config.toml
n_head = 2
init_mimetic = 0.7
final_lr_fraction = 0.0
batch_tokens = [16384, 32768]
doc_mask = true
dataset = "wikipedia_en"
Each number is 128 + 24 x the weight over its row's rms, rounded and kept within 0 to 255. Layers, rows and columns count from 0. Numbers have three digits each. The size before them is the row's rms in percent of the matrix's.

# layer 10 MLP down (transposed), 384x64, rms 0.113, rows 94-200, columns 0-63
094:131113112094148172114138122119100136169119121133094116169130175102112135131160116141125149138103152130128147211156110099147151116096127120158149124154125137156109078135105140133137095102102112
099:134127123107127101102129153066137108111112103130152178131170112109113097129177162146133175172165099128183119106131152110139075143140102139116128147120129121101120160138139127105138130125120124
081:100104151140091155112105120154078093157117138107135122124173114153101174077152144126131137167173120126145143133104138111158159116136110126195117134100138135117111149143124157131144116134115099
121:134124139115100134155139179118154117120099151100131121122134136141124154137123157098087126157126122065093117112140121117154109112152166116090148188099154091126104128094103166117131134112133171
083:137127107122115121081126169142144168121099105173134157149112138133099121129115158148131129098124139116137099154134149168117120159106123132117139098132127143168143150190109156156066111169157122
085:156183115163173113145150107139149095171141129118124165088139151142169136123132107151106165115145116142116156166146143113125125117144112165115162143114129130168154150087143091137106098127156133
099:119156153115109178154153124111142131142110195075147151094139110111170127118128120128163129154172182123144141127113116123106086151121096118100121101132177113145114120145133140128140105112145124
030:073137119150101152142110113133138100119118107127119141116119157103129137075140154091151106147167145116104140170138112147113135115083050118162157160119143132130108166120122117142154150122121105
109:110143142173138118113148115176113114164130121121097138138122141098130122121135129092150122131109129110115146158104103108107096087151142130154177138107083114143137080140079159152088155101088133
113:102103131142114127111085109124104162094130134129172105137147142119091130115145165092123122077133117120116118079163140126140159119136134131152164134126098116163168157120134095082167157106100145
084:089165153152139135090119128106130148148122141119166164095160133121103140132135131159193136148083123126123136115161142087143141134086134134163106130171145076139117140134127105129168118101112108
101:148137135069122118132111108151124108115181126109110117099145109111116105117152110157106136123126123124145128136149150122151130134122106142148092208164132132131088103135088158076100113169127120
103:121140125096141156127156163076099106154146131112122162089156146132192126116116105137118113107153163094170112142116138162151150154130117143145081126161133140117097158149134140148097120136152156
138:148127105148092109154131131130149162154137120135131106104123115112116159104099113176128097106116121178126123141119128154165118119164148167130135210177103120103109124154101116126109154140113148
091:123147144135155150154132128170116070156154097113115114112121149187148126128099109074101117116144110154102126127117133127128144142104136157134130110113120159131171111115082111136088171174129144
102:139158119092188092113141114121119131100157081150158113177149136153134129159103109088142149127126140134132132119145129096153144150149082157149102116125114096152115146126148123129119175144076121
097:158083126137133083128082097086127092129147105142107155179154120144152102136119125112103127168134141086119118165106138147164147161129131122137122111112111160140158096155136148086100129143148130
123:143155128106165101129125153139137157127125083177134149104089168105123125143196126149118128112062143146105144117124122118115079107143134142148142145137112094127138110145103156146107156108125099
098:096129116106117151085100121135125110130150145085110165105139118129120138101136077108134147078130136123111144125132112153099129163144139116076089152110157145113173110114153147070108129150117157
128:131165107147144131146166116134107158125077129151141115145117155143136118133137118083214192122142127139130108142114089121121108129146142129142159157126164164147113123132146146126101159148113111
108:126132128138119132132094149132130117161089159084106166097140172138141144168126087127112104148075133111128113132150190134165134091148122119105137080094135135107116125132169149135103120134137103
103:117119150127114101108144127102119156083119137109146132172160114126115135093098163096165168147131143125141111086155134145140151145119153139113107129169084157111142106144118143128155119061087116
086:093104165138131111152128168155164133103144164140109133078119146126120142123184109108135156161135158097098112171124160168152098151130130124098116132138126179129101131130114109113157154155130141
087:145151128135147122100119122148093110139115102140117087111110121129149130148122131113084106120084128125122117091090105093082175130112095129106151135135085095158101155100113113155106103113103074
079:081108113120106108133154139144092108166144158099147097154152162100124143156133127123147121129096110087156145159147134171119133158085136103135128140143141170090112125142186122142109154135097124
094:124122114093102125146130115093078100069120133099152138123142100142110118135081138127137123077149140131114134084132117092153107160106080104119131139111148103106127075132141139117164147163120139
060:155114145120150117176103099123108154110121127136149160158101166112177136118145129142127118143141146091133095083123120116131113099092112138147093171130078105109099145142138115101135179118158097
094:144154157121130144132154143118157128118125125132151166133133071096161138111092122105128098085107141078104140115132146156111182141120155107122124119107131100109125129191158169114093131118125097
113:124128164126132054165164163133109082150110138133136146158148171132178136120099167116117147128142105133140114105129119111102133101101124153081124137125128153106145152112137113128161098146157154
119:160098125100086136082104129119125113081143152103142129104115091088085116106140140097110103124152126106113129140122158140124101151100143115107123089125108103112118150130162166132117166133148068
098:178132145148154111130149145119128117183169157134121124153129120144142134094126112121133129113143088083124129148114159180105194141147137124158133123120142150086157118139093129082099143108132114
107:146128110114089134173112117147065144125143116147140146136115097088170092159158190144120161101128117104099153135141127113148145123133138115140140155124154125145117151127118079151125171166123118
135:136127138099132116121121100150125102157144120150115161158081130137147098162090109106147143134169133115146097151108092132170138141108147131132123143143099143122067157112075148156112139150112178
098:157113108143132160109111171173124142145121149148105173115149121138135105136151129150080175133162156131115161153101146112143141136134150111154117096125145084098159139141129154063099124145132118
099:118124141099125093075122143096137148158132112127141136155090101135105136158082135152104124119117171122116144162162116161138117138106096131107107090170117148125143112112139147097103138172117186
093:123110086168086114117155148117161134073144128108143095134136168119141134098112125110108152088133099095123071069096134115131107127139146150131123152176153111140127111130122140094107123110135127
109:156123132133130142134109147162125165119125092158147159152103106152125135145108137157147122111144097115125088142125161139122124127145130141114183153130109130162164099206150129092110160117176140
101:126142114120138096096149117127127101141095165122126130118145111147205158134111165118158095150152117122119093150120120153134150172166160160120147114133088132140132100168177150104133127125152130
082:115113142135124113177112159165122116150120151125142084153165138127158133121133146050153157098154150095102100110096149138140135159115132121129094184109152112144111120129108141154126109134155143
099:155116132102182121133161090139138097114107118158110174155159135142115107152147143100108127151150117192145132134107102139153130146101128170114121098113145070130101145124137167106104131113128149
115:121102137134127161099145068137128135117136065120110097139180116142143112088146130169111127134138143098132128127141137111088133152128116110142114181093172126128097164104108144127129174145108116
138:131124096133181141132171131072154118121064134156136138104098156106140124113109135147119138112133114111111134122116108155111149074147109107120160129140138131133170134199159130111124139119150144
126:104120157129098129117156100091142131150133139148097093104107114160116126110150162131166099134155147093088132126093147114113131153128104145118123095145054148100141143117128120118146105125190112
102:155193131139095134181189146121133129162117126139110142093114110171173136142135115113153150116128127111140107103086114135148122117163122106135104089090136160110121127146111115130107127136172135
085:110145142109132131110111114107115138115159153071107115143129095159141104192145092124112123166160108115097190154136166082147130122141124090149121141160123123117127149127148138125137089106117108
106:123126137140122126150145131120103065155133097106134143174144151102143100126105165132141126138154096176116131105160135086167089099135144063159130129099136097087122118113145132104128119122133143
026:078172146096126135115102135143127108110139154137101140164132133107133129112118121154117130136129132102118105137144179180140149165096109104139110090106130121152150161183134183136098091148140127
082:137072139087102118116149127114129127097121146116150175153193123146113153121113091120129135131145107134096119145182108115117127129114134108093135124099109131117081185116167144105119136143142101
059:090105127115146134114119125118168163104149079131136134146162106150089147083152130146122127156116136132193158170129147113092095121121090136177124144127129102141129112110142123128097087120136099
110:103118113106106130131086097182114153135085146088126145148110125115143167141150133139115148146142115124101105114119181113164141132101100096146103137128140146143140071136124096185115124101102134
109:159149121140171141127133111112148149085106156131139069101122136147122105130149123111131149103190127114144134121107119112104149123128133111196107122134156083111128138121140106134143139103058113
075:129137173125152127106128121143139103096146143106167134130112091084109123144093155100139112140114116123119130119107139098162074149124096159191100156109149163111134124175149121090116128152125141
103:098130105086107130103138131099159081108172083119121172115093126097126139109158117099138137109134081121174171113135126098122124157113146152105146097152105093131141117105140114101139155140121109
096:139172146103157094123155157109129142157124171111139104105114169161089143128119103098108135099109140160158155126150139098134156132084112123166087168125128144144143103080106106139132147133128147
078:136116112152105130100152118130124138115122061117105131115100104094147150129105129136094133100091123130134125134090117091137091133131129123149120173100101189108116127175110157077110158152135113
088:115106156073106095114110121131124092152130131086119121147105130143088067146167133162141141130143133156107093137120115121100109123113125170122136124134143117161144146172152131147127136179148081
102:158148100168115136123126103130118147111129110071140107115115105155148126137140179148082117132119107101131126079125161134085139123142156082109168136134095153133124109135108165094160111104097131
101:131152141131153120124139082121135154135142139114085089147109139119097067150160104131139125128091128110162127097130143146133126134144141091132152078151141134102147117056154110094168144124127143
100:133155129124164111145122114098158167128103122149159123086099145136139145153149109136080159128131124150133162111129121165066136103127155123117095081108140111136130103106079125171121128089117148
049:099140138137100142121120147161120132189126121130124115152119119091141145087138132101195118108113115074066125130095103117140155136147145142153148185118131100121142104137144096123115152132114137
093:126136136122134131135161146080181081128165146125112150127099110120135101125125134115115159156130096158170118164111150122135133146146108146125182137119138072142158158134153088097146112114169121
115:143151131160102111117115115101141156131141105158152124130053132152127144126134130148124120116143148124143165124126140112103142148111098113108147032081129118102163139090142132122130122102101129
129:154165135133151161142124126156132146116089125160109113094113150137149168071156156134120160132128130167155128144125098129101134104155114124165099090109178139092083119140130137095108143144151124
102:145105112109117081101182136119155115154125119082128106153137157138143119106136118127117107103124104110093155107133109105084162140120136109106124093152091137090116094117114089065140135114147116
095:127144137142129121109100090137139162115180099108127097088151111136074098098137156158197144107128093124135139159099115085129115140148143125101105129124111174111115102140096116122118122134143136
095:101136105130108124110155142149094129152174117185150094122100156160115116114174120084172113120137107144109134127106108115149094150153139122099122115160165147163121116123101144110086111101106112
094:105123110082109134152130123148122109169110119094110141154137103091151142134139096160103140173151117126119102161090127148150184116138111102115138127110124122125116146143198151137089107159159127
082:110126129114171107066127159121148115133089112152138133090141134131122125166142149147160115179126105141137111162136143098137139128143141114174119107141169119101146144100113119116183081093143130
110:097089159127106108156104099168085126133125188134097136154166118109140124075123117133102146121133124104106131134093087127149121133099144144092135166110138135143114114078144156130092136141130156
084:084137122097137099159086116161117107128156097136088096146125136149129140094112128129140170119121114174097159146135129121109099158165158094126135111135148175114122070138152128121116127090147141
095:101172124124124103162139134157115101118100140126138125111134137071152114127143164124131122172129137105098069103085098130160126098115149111094112149092117100114124133110190163111129137135136128
091:150137123071120078106137133105125126126165114159141134136146131128144111166105121138095115154057103141134147148170152091148149157113134138154094117138158122108109105155116143112074143144137142
101:125139137182132135146092109140139090139195118125128110107111147165124137139144081104142085169096109147142122131129091091126103092131142119149129108142119166147129132090104133104094112127090139
111:109161156130128132134128094109104153129066135105140148137144104099108121127143136167187093171127115122133124108131123094130109099118114112122172166152116100169115122134124153133192120115105107
120:151128092078126139128116131146119144136116148122096137134146122103114136146106203132082127102131143124141146108120125102095177151135134096102093135126132096157124155144116145209144122122135125
124:125146087104132091110105118121119123158127087134148102092131175121153129169124142139069118116144135125154150156117133166141171103147148070118102134141126113149148141129151104101099151108166138
111:153094148112128112133160094108112175126123127114103106155140143138114150109120130137119139106105177089111134157159105151109106125131131133147162114128150130111135145170213104103131123154172152
103:119082135099100120152127156152130136128112131118140121123072139098101127148118142126059129144150136096107130167160173154158140109103124139155129133070096108107140151109085138133128155135106138
092:126170112095089108157107117128152102149152116149130133137133103152163130094126136146061093166109129155115121138097119118190135082114114106112118108131129154122138128097090111159130092136132119
156:118198165103135133133100156124124128140100128118103127083132139116130150137142113091144092126090125136141160139131126111066127122081113123115111183101093111137112111117130117141171166145117140
096:126114093107098159160114105130111118108137115141105141118134144116152128146061128186127136095113137167145081140129119127150121158179172105113115115144151117108095117151151138143099093122133163
107:154142129138131139150098112132139162136166134086052116127114152124114122097118133133113164126091124128070100156112126147123144130135111085145133156136126129186141131126132155116103161106157172
126:128131098093085202133115123125138151147144138138101184110126160110154112114092090154121090110106109104135156121114080145140159164119125125140137123112112180125116145114126111147124092133131129
121:112154114139119104112197088143108136129091191145138153171180135134119113101114118132152108162099149134138120134166085142148139149137113140124107132144095128092099135094108126124128132101111137
112:128146127095102149115121115146132131148109159118130128144091145099150099115154124173100126128105159146119143103127110092113118114086125145120095167117109117086111155197095114178128080115128132
092:110124108119117145127103128101084177139114174102107098100115128128125115123147083170157159106142165138106158094146164191142091144118099132146137112110158142159138140146125122106134128125162133
099:115132145085107122109165131143127120137152156100121159143158173086133130110135091147095129112134104140134126116129075167122142141135133143128073171164144105156114134148145128123074132181117131
100:118145130080131128117104134147106135137129148106129085107151159113146167141156137143133154153108116158131167130106167109125143119101099143121090150115121164143179073083156147085134140138098134
090:172136111092073132142105124149101106102116088115116139156123141126123152092127107113131081135098130133122087113169157140103103119110083159090110134082144136136120132129142164112124164149144097
127:108109128111119150140138134169124137163110133116119164125141175114180134113089142131123137110118142105138163112150131133091139151077119109091107139116120134105124112154140187172076108090138112
098:117158143134121124147129133134143080124130142124142131146128146120165141123097081134110145119162119095092125135169180159133130144088199151132150140116138183139163152143151134118115097137148160
087:083105115116119125092130123149133159060128105137141142169134108135117156109121109099132159117138087143142170125128103107119147114110146155161143137162143159166124101125139073175130131095135137
083:148131129117130157128091115167114151086104156133093142097092161115129145123093109125123139119107092119157138085124108109115146174160142152136118110131104114101100130072155083089101147140147122
074:077139140120129114120122117151182128119136110112145139152155136124133184115110089106131138134142128098106144137151113136114135131108125127108132179150161167173048140156156122109138154125141100
089:168084164119116144142117158176094173111135094141131104147160145122113120076129137095092093116169101123156142117123140112108133112101133123132157126170123127135109091127098114109155152116115161
096:110107135081109117085131110095114092135115177109139139148107130105133104121118107122086148191152149094119150190127152141127159130127119134150132102135129096101137144095124132169103111136118097
093:158137103156130123142157102162130089161171073151121130103113126128139099076107117110131097152128110100147105128146146172123106158140143130130104113084115160095127085097108146128133161140103133
092:118104138129133126123155144126096115105179115099117165153140123126133146121158125130109119139087147182153154114137133128177110161123124123155124098165161133123149100166111129102089079125071134
091:129113130145125058144147127093178104098125157136133100102150105102107144168130181145113147148143143122113114153137144101120096115085101114136135131113097145151084143163137132101146105153143152
106:150148145151115070157116151084145076112133147138104135114119102130114170151120134131117148127107118122111104150131177175149106112141100159140117111102110122133130151189134085109127134168111117
102:135137128104131090145146124095153087111124115104126140141142115145100149105151137106119133136167129118155138150146143075103101103117093111079137104160122069126094131163189143141127107120158133
132:115141122159118105119121127138141174101145169155151122089120113099162118109105155131159120110138112114159139107073141119070123085093136114115170133102126120142180152113108150127134146136149164
104:144110131119089110097132166139108123129156165127170114112160116120121150107104115109100081093098119160092111153125127122128135143125125125198099141164118125130131159147122157134108182146096102
098:083119137086109138179154158173085158107097141155102110143143163136141134103135078112142113130140099126105111121136091153134128139137159145131066135109132150159130096103135163129135139119116130
093:117158152187146102100115160122106117170098106118132160170125136091128131151142136145118120149091114173115146143120103166107156119088118132159113116114074158128107132126114093101143099137117147
102:161117158136123144118141144135113113117135108145132126093085116136133155144123094116127133071090134150163123133111117138102091119117154111134106145073105121123129131196095119096169156108080119
139:149142160148120122140080118139152121126124118145080146108088130124110117147128157105094117121111124126163119167135154137080134126120143098118118142117116081121149119217107141108180140126131138
# layer 10 MLP up, 384x64, rms 0.113, rows 95-201, columns 0-63
100:132144099123132165163141126143138129151153142111124138128087171128122117149111088151151130113096109162158158148142112195121133089115129121086137136071145101113154134111121135134091085099111131
087:164121118093115145119167126153138085177157100139131118090145125140154096110087070113113173134146120136108087148098139107139142123117105142127144171103100121126098108109107154118137107108101137
112:081163133176128102133141091156112150136135132130097113176151124113158119117158117160141171119130146163132082124101107143103141167115103140145102109140079133115125112130166093105161119123122103
082:181101100128136099108100121173120114099145120111147126151130159168102137120130098147106130130100074114132104135103124128112062154112112118145131152106151152174140114156140137085128151124136092
076:099136127161123125120169149154114096092161155154117122160113089133115086151092120169120175130161156127103137136145111150144122155099189143125130155107129150132155154142095123130133097135117163
103:086089144116159151149095105154099098110120113101132150159113109143136140112127140125108103148105101165094108148173092122134114111083129159188140131146115091097109133126133148152119101143096116
034:110150106151126154147132152120148127158142066110113131147117119127106146138107151126130143136154144094106147135154123137138109148061080080168145141155152151151084149147141086121118132150102149
106:095118110159164141123132102116156104120129094136142173109168151121134097117135148151145113130114080142091143133122124088169136140112106127059144146120139139137140121110115157150169107123187130
110:086136131160139123140099142162082159106130113133112115154165130154146146090142116158120160123123119113143098119137156157123138159124135062134128160107156137102111127140176156180138103139097110
084:202116132141101104143101103131093179158157121131084096126123137144132117143117124110147168128138134115162138129112108108103122128132164142110092139128092154120112116111159186158113132166137114
103:189143100094142140134141095132114163106114162087111135140152109090132141159103143137146208101110138117101078130122124145159150094116120151094115134130098131117128159119130130114117144104130130
096:148092138143127109155128099147152087133132114081163142144127155114144154119119139098149113092138134137099120123123096131158127119089185157068128081150142102115151135144173122117146149110120096
113:104121176128170136112106138148107126090098118115097131148110134105116118084157106097149160142116088091118112143137144102137108143127140102109130119153136118149110124028149148134135123120119117
097:086128151124127122152127123120140134140085109084120126170135146103120091167169118141125164162124098090101103122143098100129146124126146097122132129105144092081089118164150088119139147107139091
104:098121133134100125116134153150177137142087169159141110087155148080119132124122155135106124125108176137154144104155146159098127116110162113117104129142108145138173123116113141132148159112192101
106:090162170157155128132142121131168177133149133099140080140161129173149145117153135147131135191123155127157165139089108162162158149100113143112138109121139132116146117117122120115118124160157139
120:093116108144130134136140134141076179133101167138129146173180137120141124097142114138158112114115154156140157163135109147157086129115109150084108154102108141160106111097155122148147115139142163
101:117115138138103093130165161129147151104115122149141127124115125114132128116147183148123115131174160127131118136151127094112146097092052178154136105111100137164137167122107130149167134133099149
128:148104138131133140120118090179106124102133126096150101172156134129128134144128139145154129166146089134097091154096086120179094113139138100125167158098157141145088119119145144123145107168117145
104:143143115097124137125166099156168137133128131101147117128123115111196131111111143135126111136169106161197088135109119097119138091112138120146146117092109109126126140135111121176135171109084128
123:144169121130201083096146124147097122125115122151114129149144162099128115161094116095137128091090101148130123157119100118123113123159157116115110157110113158136102119133186159128128108136128095
088:127108166146122135118152168136179138151131129124133170099113112119097130123166111134134111168111164091108136143119141136159105125117093117142150120150110162108095172138104087138145156130107064
087:126118111133100105173164119143132125128081178140141154126107133114122121111098153117124157117157114154115102118133087105127129131121117157128121170125114173093106127121065180120092172125134151
090:140149128181139139117164151114157090139139128118145121148119137145131081161127169150149145119126116116180109174151119167115086137097110141116165114165153161121110143128124104174143157109119114
103:093125108119126140138149149138152165135104107138176161117143118101177162106170161130139118155104141167145109103132092130115115121107179131154146136131110097157110154140128163154164095163115132
066:139122134104141140103098132149122076115173124065118117131128170159118147137133139114141102125138135121168125122119171109125157136128143151147057145156074137121136142156140109172142119151104117
106:105129108103142154111096137150110140132104129140083099142114150147101143170169136158150130174137124121147145125129173096146081135125137155148144183120141140108144148120123108155158126177175143
119:161161087119140166106116137135156135110141113137109113125102104107123133141160128156152111126138157161092115161120125158144081184135119124155141153114114095178121127107144123113110176122130072
114:136105112116110112119096110117148123086090102094150145181179118124132102155144116144115080138118102132144147123102107145155129133088108157166121120096134102157120147132139186153128117124098095
100:125084112152118109116120098143144106139159110111144129112092137137167133105133127111142158131096170139107132140128122181179122186081130135109133149142118125153130079117161144084083123133114134
117:132131157123137104082131148139165141147098133134132106110130132154119135080126088153110088144115140140155114104064107160088109123154124107120110126114096151143139132101156175112125102075140156
108:136086153149141162102092116150141119106130095119112170180123116106119154083128108124119145132124134117105087158106187153135148148144132126125118160125144094105101158118132168087107139130123166
095:143181139150145134133114124104147123080115095150135163115171155110164166145089125121130103138101147131156107132151081083127146144116118107105173109095106121134139116107115138102111175156114130
103:140094118161135181108146155145134079125110144151140133135153122112129086074138181139147127132118157117105077108097134122138105099129142137137113111151131131068122132112117147126145081124119090
101:149150126117132124106096093137129123187099146111097125125136095145104106099117127152128103170111149138119150110177097157141160112112130114095133115109093130140080130095105176169119123099122097
118:126114109142131166151128154145139111101123118099131135165150129122176164122105127158115133146149122119100117079101193113154116139086129103148093145121167134125103173170144175131133136128124100
108:149094146141102141111112154148159098129182123145142124123107161125071131156164117127126107112118107112135109111177147135099124084108120103145149163088162126150165111125086132121104128126093106
083:143091135146092134110095136130146105179144121071141139130144122157116108128132170119112106166090131119113165129153112164125194098116102112135125131137106130147115160111123174106145104093110120
108:112150143166080128113117152116089121102159144104167125124092091148167156093134115159114125099090102101106169146152144144105124118126133119119171147124091156112154126146105094129141127156144099
116:111109133082137146107126124160138102133146144137129197144107123106124120089120112133130096107137109151167121148111127135158159139146155116171116119138161139100175139090170148148100132096078138
118:115142134144092127112146151092123111129138100176157133105154123153128138119139126145130114099118143102120151118119113164130205080090126125114114189116102094146173138138126174139128146140147116
122:081108116140117142151096159148111093148146116187122127164145097122120105155125144117117099129142127059088101134105126138126107123126127140133149147104089116145116110110108146134174098130168090
099:130094140148119120118074118162102116082130144120114096153094167107109125098080124105134109129175160158111089129144150117148112148137159140123182127132115103143141115127119150157142126087146097
084:170143131130135133143132129153163155094144091112141140155103107099130108148154119124136119150128148155071171136161129117141122068109126141117139129135157110180106081128106098101112163095107130
116:118107135148094136128116131133145171086137166153154116077122096151109152115135098114109123117098128096153117124120136163075186151120095176093135175126125149140113154145113130148140146121137126
030:144102138103149088108136133141104131122172101118115128102132159135090163072133097086134105137158126136165124065125134111109144168135131129075131140107124123132113146136146167150089149141117108
083:122168119145153182189116111128167127109131106150145144116077128132133112121139107103144152134128127107125116140084124105139145105095150159137118140188125119128123159121137105060115132106114153
062:141115123117128117149136154094181127148131096124128124180132096190141184136096107124107145167153111132141129181125131148116103134152097137126132127148071093109113136136148101127103108117138114
109:104116126129096167116133103134165170109104118142144146132150080142167134152122124102141126122099158107133118114124157113117153112088132129147166120084079136134204123122120132175141138107114144
105:119137143128123144147142155119108108122176094123134161139110121141147152141122094159133088142071123128128132111138118160135105098126097119076155083135156163149176141086123153144111081122153116
078:126167112127123122101146152135110077138157152107097155152113134122131133165105138096107125096116124106112114109131127117093128166110111152108101147137093101049126131126151075135106136097132161
110:153138171154121135148108140150122150141129097128166115104091138156115080085094142170163080164148153158160109132124124147106094109091124169118137145143133112103147117159110139131124124123100102
083:124159118140176125117092156134144091102106134086135137136118143155131085121106098191106162107155103112102101155133101121157156142141110108126142166131156097128133113087129103154130105112162123
084:097169135100156135129122116142106152172135165148114144144157093156118107138160118134147103157126140137145148080168148118176148116105108123114157119168111100172117103109165110121150125109093146
093:157121089136131101126152152138125133113094124182137102127141137130116168119104139179106097154080107119138136114158167138097140159091100095115158153119111148125172132143124094113110157156146110
085:132128129155122165120129093144137116144130131134116112160079139122124095140111137144094130141149139156134137178109098122120109124122084161146132156118126153126156200113134172100122143141198104
094:108150130123110112145155137108132150136100134104124149135169114161147158123082145159114111110135143142130097151089123066141145109128142179134127128125078100135102078096121113148085119114103098
092:090124104118143118140115126146120122108107099134090098149213142118111159111098141134136155147118147132138099163124166117177107116171104171140132106096130145140110139130151173126127121142158121
050:164110118130143112137123132089141068165148131123129104115107132126151113142086116133140123127153120078123135113053119116122127153159132136123149156146142127146186151148129125156109121169159172
092:158120149148084126113124126129099136147139113055125128091126086117111140107125129141154082138055123148151112149117101174116127143118127102105117136130133104083097146159149145115100137127114119
112:147142119124163089095166129117086111137108143129109165141146142166197132123124140090129106125101145156123143143122114160206129143117117148144114153129150132107107143109159119113143160115142099
114:124150139127152113141150141117136123146121171172148110106093140106139142116141141160145148151137137134123176121114136143091161121112156128135091158100104133127085180098090172088153112161127091
120:133174141138171160122131099123123149088091141140116102136113143120119158144154182147140112115129128159101114140132161129133094149097115148154164150089142139131131147095091166154080160114106116
089:190111126116120150150105143094108182124084157093137199142128119137130102125134083142146106130162161152151117129135119127124166136093128125139117120091128113132140141128141152125143114162156093
104:091151109146114161125095113125118147120080110114134111085117144116130182090095137129145176164080157131138099114110119108096175117106108154164118135107117139099118103116137102150150147121115123
094:135119121130139126110141095145139112128121107168094083112087077115142140164113096115164146130136150152149097108133137145133159116119137144177104114106147163141093124090093157091137113074138133
091:128151087119104118136183109122100142116088141134127146133101152148144134118113139151148137061150136088117115116145109144093134136077108134096111132132102125156081121125105137124071165145114150
105:174155119128143159089121098129114137114105094151128095109086115124159150144141185162133107141110122126132149155095143126122124079153120095129170108135092115102152142133089103154153120121092109
094:109133118116146151164057117088127090117131076141122143174127112151118096104088123102133127139133144173139138130114121127137076137131133080134127128136136144102115108099119108178120130103159107
100:137094145149171159124156152104145131138145121142128131083126118140114152142095148135140149118108170150120145131151114114073122094134153122112116128110143140131130169118033152130090123105118149
103:142103146157136173143095098128130133110140102178104106158123091122130094145150162132127163158091121131154160130162153101166108112185141152125131132133142105127130106108119167154116123103138088
109:135120098098126152147160136120143172105083114132125130136122101097094110118111132103104149089157127096122140151105186147126160149137133092099155142094108114099123137124142146120125151166185162
101:150109130126145122143121176117116103151117079150111123121124136180144149173094109139147162078115141119113120133137159156131151172141149131142102129154116161133150149100122122091066136135127167
120:114095142135137103141103071120147106101090116123109109125144145138175104117121107164128115087121091142098096113150103115126133142090101171123127140113119120050141155124102097144120141120119111
109:177108154105148112124126112126128092089142142145122111165100117122130142107104115114172168079109144134134118130143128078074095147106121159159135127090112172135137137140082145149108128129115145
117:126132091130108120123159189156106118090107114142093125130072124169147133140121122101130119109126148121168112155135104128101129136087161176117154143105131135084151108101166115100131143165114128
091:105167124165157138128081095134163152123110129143111106135162116124157166105102104121104131111104123147148117133102109097056116135131140089100147135128151153130166128116159092143124124139137178
095:123121135148187154129116142142099117100105133123130094112089125078129120137149150121118122143118126132117167140111193149108081141134170161156138146117103131195132111121139165136119132132126165
133:176101195122094091096115111144071138136139123090107109133090122126104123112141115117113136139111158165131122152148132115124107152150116130104098147077119117146153135089153124107124152148144096
100:120149105123148114127131116102101106156112144114135113144096136140126170102123150061165141143105147163121144099155118112108106117091167092104198154128125091105146122123147146134140145121134091
101:119082117115127090102152130169147097122116105147128108116123084157167146136134110140131108117135144126154152160136094142123121123148150165126130149111137139055125096118124134093116119174099073
110:104134122176103114134121135130132094105145116145118126130112105129117129086093153128130113120053108130126109117127128146125062149103092162102157161142144098169077145143113165142128135122146120
117:098144122121160103130098130182104115131146132148112077108073120119153102138104127108144109114089165143133138105109147110112165145146118140162144170152098156163102135147150102137163153100141120
102:129096109151113123116092111154131088132149100159092118152145119151127128111156128173073103142141112145098111140155116129128189119109120125116133161152162148127189114130151119122139125161143082
097:109092153135102116108113124123140089110185123100123106121110142089130122105131119180158100143139115140095075139134154140107143161137144114131114090122105130148144153120077164124164171128141154
113:113062097138173114115176161128142121119144097137106115110112175109148136156137135114156123091119172153150140133090093151116087143139127135098086121139122138131150151100163134138107136106141147
093:092132131130174158096088150156132152145093135150143116127132123092137115188121130075138125146119181184140100099148118135130112113101116129105103141154145088145119097105112118120114147126117102
096:067143120112121136144124136101170124159143140128136157110131104070093112112115148087138148111141122105161163088092115114130175148120177103113120139138087110115139136127134094161111143124137149
126:096101126096116127162107174148134129141167104115174089134148127133116137157133126128136156174126107138139130145105172157108087121142135084105130187107150159143155110124140172102111118133145132
097:139127158136148110141120098155103140143121127135107127112125105118120111120165138153146157147123140154153129141098124102125142112079072088123067121134095082135082101118112127128116153104127063
088:104159111165118095124102115099140104062142105110101112157097079155121160132157114132125160136145133131120126146126116155136145136144097118101144153149119144150094118159121131173097110089143084
088:125112113102143121131123122098128068086119125118120088086107130130174165157136124138135166123123122140108157132096078137099121129161137150095093131120121097172102166162099125139121109153126102
076:120178105146135136118103105149178149136124114162114122144109129147145167141170160101150130132154156103147149170100184146118130130124094131130125118168134130130088153131128070137135141129124082
091:126111149158168102086116128142104173137109133133145112094127123159166146138138099154147113144099123147141099139119107163123102127142146111112171136136124109156140152068099090137195116129108136
100:150186148169146136122112119134178095140137124095078147107148107137112121108104124167105119111137130126141074106120107142114092128119123180096134140153170119139137132102121161151145085126130143
108:077160122118096121115122148121133127090154171150195105106121101122120158152119153110142104108168138137121130109121141110126114144108146182098165151169090133137139152142106117146164139116135148
097:123129145134124132157105142133080096121124110148118147151132105133144139137193099109106131154164160094126072131135139130139097136172142106124153158149137120120141138128127135131118172074186097
089:138098089129074160103146099160124097121100150091140150101139160113140105136166114166143119111080119113152123095108097153143175111145135094121085136112116123143138133151106149151116142128119096
098:121114114108156154120138095130104142148161133147116069127158146149108114125168146162153134103119120142158145145122088078074168131161124097107115143080103143132110120120105156138123156098122113
113:125127142140114151129132087086088152122114162133082104145106155085133104124158158145140114113102138118050116158130123156162126135135107120124129137102102110130124119120175131137164174154120108
129:135131113108128121135143123164119100139116112128080143150127152124127108123146124131123135135126153159103116144158097125169126155129105154131067158162122127070062084118110092136118145110131078
106:109149119133136138124149110133182135149079155145125135135134113106133094131149130127163172138167137101099094084158093155122167124152158102077155128118111102139104133119164116109142141110160096
099:170073148096112131110137156125165089130141114112108134125124100142124076176158125107126149131100089110102110174108121113157172149102131141148125122120138137150137155138146142097133117092136085
103:109088140073094147140103084181127163130128124098145083109148107121108128104121111140113102130117140093126129131119149115139144124156143143142134132195127101138197117118138146145139164136119125
110:104160099107159146131100107113124140134101130111107127125109120131157111104168129167173133168155131094111113089113188156151164134128124132113140105147121139117157131121182106096084110116158140
121:104178171102135133138116149196136125132129111105103151164126137098120170147139139152147118164130107093153125108128124132140123135107154100091152138115146078135115077130136146105171120126100148
096:154140106145150121127140124130158064119143081152138110127127143117126135094139110120122130158120147106139100138180110108102101149125072067097135128156106093093134147141099120156137163135104118